From a checkpoint of a small transformer trained on Wikipedia: rotary positions.
Each number is 500 + 50 x the weight over the matrix's rms, rounded and kept within 0 to 999. Layers, rows and columns count from 0. Numbers have three digits each.

# layer 8 MLP down, 224x896, rms 0.0869, rows 160-223, columns 768-895
536539461482507489518555511521477553460537488553457508557522494470618540556503422611546532657512552473550464480469484491521495493457519400532480539505496560412529486498548452428588544483543488426511529556552569522582461456499472494514559496468583520520447567479554497510563380527539511596479492479514550554514447514488494520436537521501477525510489450564543501560495507526422485366514
510590543456487578571491508499511546515554485493501583443508511478485357446549437510642608459490483513527521537535544611459477519538468545626451469481576522466519534422571569449405533450534440614436544505539476473574391496507498579325493543549492466430493452423464464546437503430516461521475422541503512508465683574401506600595530426377447446436521407472530453559522541472526472455528
487615541497492474500531434509491469494546459451450520469537394517355517521465531580497528518482542442537492520557493471525490478419576472516525492442490553412519546452487515603491437492491462526584545499430401470497598449522426528506533513467481507492529425444411423544530497497487458520484541524498568413459545514434502526500493454485443449386480533365467471516536567501463427466451
544473585509434501522440509443598480482472529560597595476471510384537449429478496415531514459469477476512535425481501593559547509513554519389606476549556532440560515411493584518511575412513533510425552476516448515549552586460507533411460506519490524581541436463522517534467517484457518419459552519525470599504581575382588528499524509528549481449515424469488495535453522412410554577548
503554526521531578440465387562441472445495504395480467480471537571515502451522510549444481609479513506547475502505520467473490473483545476483476634573481502560475438468520455467472471440464560495479516521530379526490438486473548538466477534441417515491489529404511550498513547514475504500517415513461561492451505498514564520484533430527429421481593533530517549480512481531445466538459
462509503469553519431444596505533539509528516482502496520431443547461550478492433509531431548497470537428493509517504541524617556545515588546476517514536471474449510528504546501479538409494516349484476468583499541511494527469446475420576512482527536412515516460583444658485485479478491489508451531464542515555499448426523500397454450427530502498495506511462449470436526527464456462563
593506482439495566524508501494382531512460498501489528504487540519601479554568405513556500388512435454497533453469544464467572548483522545398489490468548474418575519484534616464476548505521556531551554454415512476556442512475437532546431446514485358471516509417492490486545515494486474477466539514500603530585442469483522569548454451506494532491531501446499532488453476582559562475523
409466558499534428528488532614475507468511530532453531474498523466497570560478504535522473527504509484448490451457488519454456502537463513439499574500469479512527592526498420485472528462472485455557467522483495486566476574460443453562530562484479557483473491423505562531611501445510536578523442520453391505553479510486525451529540461580552472495564509445461468567521434526422466501503
545497429494443462399521517564423505467527462447527481457511508409483502564543574558501530564470428548548519557489483514514521451556574517538477521416475513580522459517466448482523472517470475512459550460477521491594543596503560532542459566516515445493427520460595470491510454448451435475471468478500546500512513534481518478518506527458473506501486498582470526560465502520483557476506
465525515486486477466435405490499521506544528434507504488494540511503505462550475482552508476557570607477447488473571403479479466565541407457424452540458603502385548494506508541531521504522455495503504498488544482491539428490475434511529575534528530512460550498572490488557490446490556508497557436553408629516499474516491528565544497500461573491562560458462608431372477483516504526558
473460421519455514536420450547393483457421513478499437463505579515502483481500561531535534509428539565367448480521518497449304454499480528442485470495458477575506538537480536514478531522493496496529569550486458452546540485422518495505552533521497552439497463466551521508638507554502576538533455536540447558464477480504508517571478539547436480502435515521353560511545409618527502604546
499543483517472468484575526604597490481501478529439486484563504533447550543483548500527510484493499577473514499532464468553447460524506502526570606547530469553490506565472507578468492516507467430532408500437498489590465558499497497446535564463512520513486469530556429552569438469427454516519458474547453572556582509560516453501446458527495549616442552550498592525526461474467518508495
518511489514467463523450442548555627527506529569459496498514451502441558505466500468460473599533528476500484479479483549431514455510438435508463434537425429537397469540501506523557477492453555447484482485550542589543556486477502468550578566484443496448606517526459479586514473533484457492580501449472419494557381464532506471573431540551574525533476577596505419429567442514495496490481
462555485447483504478515529516553422514468565581543543491523587493406499464531492510478523453462483533556443563500427411511489538404463498535507493498511475495580538415489568529524539553493495557481502483542408479561557510526570490426511438429458399522513525524478448516520500497475486428425412502559524458493517387482503437504494496475523553557515463530549484566562436546447465523515
520497485505476617459540402495502508522472491413429570483474443455563417394474444444536516555444481427564510480420590535540523520509542517516456459437511443453559503439494426474517536585437515472547428535511512422468545563494407502444516384411507526514495514439395577409520499542486491499471486506535550563369519523546499540594514547491481492390411447488489399466474581460469411371447
399498538494522538452505530549508438490493553477452499447456430448541479543566506464447616506569572462473462479472514514440485500412563488465512419486519506496470514546481549521524490446536560506449566565520500496503504416514377550403490470466433544459505413521511509620488559502485525527490494495467509455367481582422457493571523594595494428382541558517477556541572517441583537477513
604532534532543555500520456481464496477458482553446476470450613509554528517437482477425501489496542452446542444472551495493457477477521461511530542510580456599511444548527557531493434608493487587493502519576431491548607528526460499436525508537546544530549529498459552607590544545535482455506582520533442574445518517408555491529503522506509577490398579551532498537487499513470518449489
576508541510629508437517468483494442460494534522521451503506514635503539447466423605477570453499488489554511474406486526531447447549577532544515495520490458553479519509496555531475458609544555488478479399483418533514545526588515449413484531536529524438539492517553562532526420513559456475501486501558482494506376416479523463417525480498514477558473440519482600493555480533447495457492
460522484524518460539441457499425541487600577518612467553549488445410544501516475504466549406489583509495478426513511451500588534567440524474493559433526497553548418431527507507504549543506493515457526439543480456472527516469561441437559527546540482445502527500530454565483475491474498441499467493540524536480495525470566516596425581537541502496530498502513496456550488498462462419508
567454568560441572504530490344594559530472474395473472518521570474451477480493531467542559480527501504445544549431507549475498517507458568515565499491459551540447450492525531558415503604476472437490525568523498555508495437459532508543460487487483431570463452529508498476465587503467508528554477493533396568435538452561561610465468510424490521429522479487428445534507420500519600495534
489671473498569490474467506526503575426476482544531587482545521533481478509554505426515379428525551620525519492555487643464666565584447551586478590501467428524547497465492486581445583417445455522472550439549505529554485476542445474439535497543489511490527448404528438570492513488537514594541510505485508609557478473531485527585504501510465465551548495476527465374574528489494514653504
490531466520442452546462528496430471481547484457537486545514464393440486442498472501508547506557439540471555638501469399507456489440540503494568597506519520457498535507514525521470575474553529534548528542469467484512603576482466535509508487481518465447516513498516496562519547520461458517475491500558529495608504514518513440490519483516488469512429469472532536504535467463542519490561
474495534610446445494540456537523545532523491517473528575427485593465496558550593510430498402508568488490483586466468450511538473476500517442496533519496535543469522525482584477494495463525497465516533451539518616533565505437511495627379524489542584501486554382458561513536502546454455505504371516467472532413389621589441534517536541503575532498519552494465534540545517537608477537463
548521508413467480442486490471561472502506477524595595555572310433545510463507420527434484367513516498616447492582624519512521510574486449476494471486423515447482537430498528519519547419590497492482541405511586517332531461545461492470655539527521449398506461403461589502454466441591563554406510542549515599511455498431436509552448455531573467432522490397456473466487529472604514519506
550560456531493446508488576442488455462400518548473505421542453481542460504526499543454445445477440467456444519477477599490533473458498516493468407478539501476514445495497498466392437446468445444477427549505518468496473509436442540621448529474431545527568539494548528553545485512485481410569545521484561435438572557554545455482491510549462412411577491519547472590512413480482585513505
470458493470501460454464435468617468472535495496487543462563525422507526468561522454481485326506480449455438442489488596404565516527481479490532594463542444554525500496501546495550548528562532440504490559577467416547358519459456499507499488462493476484416465501534554411475570411515516573464473491465415522486620515465555488486531534568425468557414520474402475419592483508538520452498
511434518526392495592539492536493479504459606501558504520478525459560540547573500418522446536490523522461535609605472503573526506515482553559520543475517563480419540558502443577569517539523545506598474547460507521499421517589526503468474540502442479524479566506554571458546527499506519482526423522448417390484437483538457413496522486522482451589392509507455554611456484528569490526505
508434491502451608440464444487444514503506450455489551439505583454598437544503485468391501508553489523512572488541513597509504502601532559479519495444436462548379487533521501456506460466479591497570482504565505499417488417526537547498506478521559501433488480477515490521531454482481458519563445506532611543425450472534466519545528500411489405488559468468612544566398514532446476458503
387559539543430514506561547489459546591484515521492402512448563585488566394519557436502444523513494460488525555477555453545585497433517512457572558416561519522605474528473372547483457472474403409440481471474404383509506559514485524520435422506545498448564514435530462451479492426483481414550488506499498526473532439444478497589518483524398512509513464482583529498381496471616523539510
463420493474501440492473442476456524485540542495502495536556453597552447468532420477432529466473565511493462564404460508511518529551522522571528551434541487545337530576484488537469514460515521404524539472487484523524505481412494493501492545504466473443554570484453506470502447463532504464517569475436499483485489479493506539524457469393495465473486481501511445520438583500458518501571
433551451494509521541474407421596527517526482454446453517531576491538500528489537479525515540489515498565482510465552478532430605521491467446491452555494501464477440548482513532474573484502616557488517538439488503321541500514496551562500436531534460511564449442504444596457506611478443569463541512527556427464425526474451536591514526536526513498524497525551487542583595479524611619473
496520469534555533580439552445472488422481558542430432531398563567598377521464550433586485467519504504540433526471565495503440365458484464620500568420446600471509516511484489470476442441491492534470540406492502475482447492518508513525452507469478532533502493535488461485421549518470517523449497485439467601486489462422453468443532519510481494453477606445372423529476483450513568520443
474552468474491564483507472606507487585440513579493508473528402439518569514504431428527492484463465548499486417412442533482487420579602501517505498511545475522517496475501567470470623540515579531496460563462438477531521494370383474409442580493481588547507513516503484475551459415497501422496552487467495507496466504477562538587491526525521550512518502466490537450603453544590504500448
570501452519481480478448449458530558521521527569616524480511442492420484505502472475494483543515502486506500479466465467477505440427484479430495477493559511507499515469498592510462531474444501432465497513482504486529525488447470450504513495498551525537525533521518588520495498467442447468507563514564482538572523530472501553447519512526518500454524542573537492476392537492440550524511
467487481492476529535507436490482412503483448475362500498597524564542448466540514503476551537444447489515498531427502488441522518499516503450487502571569525521510517515478518501488501538498535514491534531451578465497505587489482596528457518496471508450502363502406503610554414550456499460515510478500563446473449506571565558472494478457426484469484573593518599534482453575467490501463
450513580535472420521538360480500515531556508522470576490442554573462455494468491501492496497566447478528396436533430467468519419451490542506567401515428461536524549524499509515522486491517486494556525565508477490513521441472576417562428530428563439468539576482522472473437470503560479548475466485528516523493450549563431555444562459397513544508512520617431561441453513575626503553484
444444462516466403421479554569441496538597570529522542543550506489539530455506508527556444457503457440512460494530462532544494498461452500515512537515488512428513449491476479480510453380510488527475462559481458485569465585448615491602549477517429452497443481463383519532529581389494432533507486450518495437438477517529487417482446524478440572550530455478477500470523406520434473494494
471560588517464592502574492452458530506416487483454495576428455507565519599546350448546496541535529440455541534464539436464492394485578493555582421534371472544431455473505581467493452631521500427511487533528538509621596545553457506459432521561584557468511486545470484538521506507479515619520459459469464437572488547517426555540540549455509494512413459505523459569512476503483531439509
455528490464502465549475395593427467562532425543547554603569490321524520492581530486488533408447522576446505404507384476541500525486531470597563542424511519449559477397500433451545564535543533542499488561509484505489567515477456416536468669454532524570473506449478610452472538459505471523465535484547479542538529518546429445467528545566468573490498493552540500392522518536544585482495
567410493510414502542462546349530532503510481445521503509458452552500409544541573468537459461476519481528525597532522466532523611619513456610551524509527595538423503449501478568556459580514510565480512519382450549483431626445456497561476456459561472511463495422512539439453507497555521503470508565495503508447571489568463473424552525439416490498562519553517562528468572410525546446530
558513468498543466519415437533491450486518561540413446514520500450436551446470579497469461470470456399439519498447524522454441515438516541600474644493507497470528469515478574550543556508490480526578496445455543425502519520441550467645501582481539545496447559407529464440482496501551446474548495495447446566473430582481533472553514497555495532599497514503393490575515511515570546510581
613452515544529480506529404442541511550473501578455501553515466555449530362480574468620586538507559486492536398484511519451543424489491514571454458455460521493529487516533493475536452554477529516424476550547519521506528484501555484547466516520495577481520440404436497471528471491480490507521544474466469589443439496380412500387474523527525539508552505432457540463476551521477575554518
572449480472467524454470537435442528480432443534468520433448437491478380430446529538512583513507438538499492497490486608555485525564493557548412393500529433463492496467516525490437500471467475540456419628406496486510497636563433486542474532480458482455516388580540467542481508469478473516495469522494499384505474519496556523484512411513479454490483498528595492518538505455499517479471
479416545546484482464545567487473542610437458469497439440484553492489507446466459510502459430479469479527498501523550509439532475526520444561489449541518492553480468485479540427526529483468451524504442443472550535524425449484539483498465498457505489494480515570529651495392535582469474520511482495455453412407443430551557540455480474421527411471448451548455483566516553522506456519493
449449460521438541544423516521517482489557478506498562452597520431555478432476477491481519436478476481469523428515485490479472524545505480544485483527512477604493503510497495492454578367508533555529470465500499503468425477486450465558453555512394548513489448460595557405467522468512477562522501513477508449560466510547465396466453502522464495429521512538492457520474532416484456496475
553665461502410631540516392514549494328471529472518536612521443494484492474524466548492429500497548522417442647581404510513458500455547537520470618522479513464526543497469558511443460554446472516494451492518523528452518503546479524493507529511502510488508602404428429517570577511465452513394523472433490531535418546576445516519494534507515539453485562532451495560533446477415518493466
468479624493541466507467567386547523521569504577507484558448475457551546465556530521548452503481549539485571590450570574438557519530430543508545483430560531513537467484501513554490521493508485516565452499503485419566429563565520503489502401442435525505505571551478549491537451498546500539433452484466543609579477461557589499479484580535476565492548503496541405506518586519551473500502
519441553488481453497545532476520574501507511472556523466494435426443540549460524474495534392402523516592438473512574582498457487538536475479487513529559557454634481527518410506526536425513535554428443536514546533436560576502477486575480445467517504529519523501407481520480465471478510511476527493456565343521386523504519468494451456511495532500492429453528442557508566448473498500426
493533502531510432433514542530418462492462546476477475458501421448553538456466477546483474602506549510532459557495563506432399586552567481483486495512431482549499433440483419558540450594474478554543527526503420532496503431564479490473488574476526610470495453470472456550436438383533550549527521540497419611455514470495417442467512453549506526619549559460516498495558478423480531476462
520432569486564500485489549508484579593511458520529570444553451530550444539547488527465515496507441489659515415434428482557498545531521530465422384524592539496437561506541454568558565511556571494486539480542550559452480462462421428472437496483411472527484472511527478457470512540584564501570494521552506544433565440438426462476457556492500478556562482414583605449543618528420511475432
474471501478429537476383456426525481513479618423536555402433429600553468498549522518509449418540507480472478546346400624593530427453516552576477500527511548395554548489504458449501474537556477520497562506530521452510531517430522558484427416509495518501501525495513512537574489515526532500551455502488513476528590511532496528616550504489438540549454470544508505462541510445578485496544
441550485492491546538497410478525386532511545458473428533472518465464527541513522534480503541546467591399549481471564525537403471470514438417478534513504511506521453523523549504500450455574478481501491540495494440568501544548565520465535482472480580462543448585510449463477491583460545448496463472478566537444487599569502562530458530483477459500399390614543463449469508497496502440518
485442488455515454441480554419525448542484492503528509456490406532579483511511511513544528606451539595506461487562573489537528490550566504502483484486482532562412485476491459487520555517476485472479460425419505528516535509520427466499528548461495475504591398468491553497482500519560544504471510515496471422478487502507518441502485471505464454479452531499506491467601485399527513565534
435399507508565498469479478608433513456496495507577510512467491517557502520452508590487527377457561563430518530487491503487418493471473534450446532539563542560448502443496577486495468408480380493546487535512460444557455419588446377581504636537557461494472524564487542488456514492440498532494496479437479543564438469533529531464462454542521515502488465526486449512489529423565423385465
441545536515483570491516518487515516490555550525512504496507477559479533493504421466535540541469470381453428490590599532454489451551509475596416580501496639567543461476514435541535432493521458458523477518424486442513571542502641541476551537522493512487518485547515429454514499447466481518508476513494510474537535482505441469398522459576540568593537565504389515537569457511431502467455
594605535474513524537563595466483543439479442484461509509461485482425521454549465507402549449467510399501536454480504465462548598492577524388443461499524501462491504336547424394417517581491464517493502479502526540505446506493541422498492446517504502481571481480561524425475508398504480504548692478465447623554536529472449486525473514507557506585529465534506444446386488425499563544475
415523475476529569445426475607460453459482560433536467532481479566415515483511415465497455537438571529413537453543492550470482529421524408518487593445517381449575522461464400537452544471579562529428477458401551388521468380459452493454502496488549450518530652522485403524459427372509495480495462477439546488546499481554545538447496546505511473485516525455470511525522481563445517526465
454477440507425390447504558516630514470615543664525665499496407562370453479471491584460584480535406451450500529390418372500687428448452424392483422449551432433443465427431458536492505488524546449490436529638659551514372501370525503428513385454448505609489610413444517579363540530449534520492464411511484395508537437546510596537414493480497524570454403617585402461541533427564509273474
474558475483525466558480546581529455529515516567522532571594572485563452541543564451478546543507453513574507414449442463511493422486565571531466480468486472522597519552494563559556563526506516567565538523529561528548464488479427515365535363557454496550552587499573484507571525558491443463551538494505482437502494568460549502422504493530452545518469504513510525488562458454453530482523
562385493536492396568480552564486450432532416504494503463610558541510514517477551556511409523544446470538519530517554500581556450523535469566574473558416472398470510520494483463447523405548476574556538366514509496410488518519502422559430463508527437488480477439397562618436512496491484536515573440462474582512455552527475443468560517509499456499520545527484452484461503439582601437471
535578540496606474434463534582492481414612573482494572469440490409416548553469606593527597525520503435434538542567537554558483510446472528488514505490484461491547615491467505473466514380523569561453476452442542507527389547435606556451514554500605530576481413494512560607448642513533486495421440485574565430544520489491571543444519557557469525544515526521468593493600526445440468541498
582581407499541581519496487553487590509450582447555469447500517470495500547484546478467514491434480549497452603454470550567453528483483515455548482550581485400433512514540461415475556559483494580462497477429398518513449490496562574455486369538435533561479561465450511536503446546482480554477584540446587598550579481473477494567507480463407512523510471566522511573573508449577466456461
516456513574461483517480500485480516485530532585367484464425522467553471531483465612504538547539467482436505499473450385520474487442431537387499525569463483482447513526475522576533428408479451470500447505539457534525536403476533476565479493483529493486511527545548543521492547519523561479534478451486488408472508410480491460517478538490445525501492523514479409525446508510409509573505
553437509555450520534474481403488521500480532574463448495447571477465468530449424544407472482517452526546568518537509460484493484502502470586515535532513490589504478496471452525490420469463495531481501460490482506484447565470581509486538455507499528534503512516527502568387552536489548422541443549526513611478481532450434503510515547517570537533541592404490516512528496546485503505528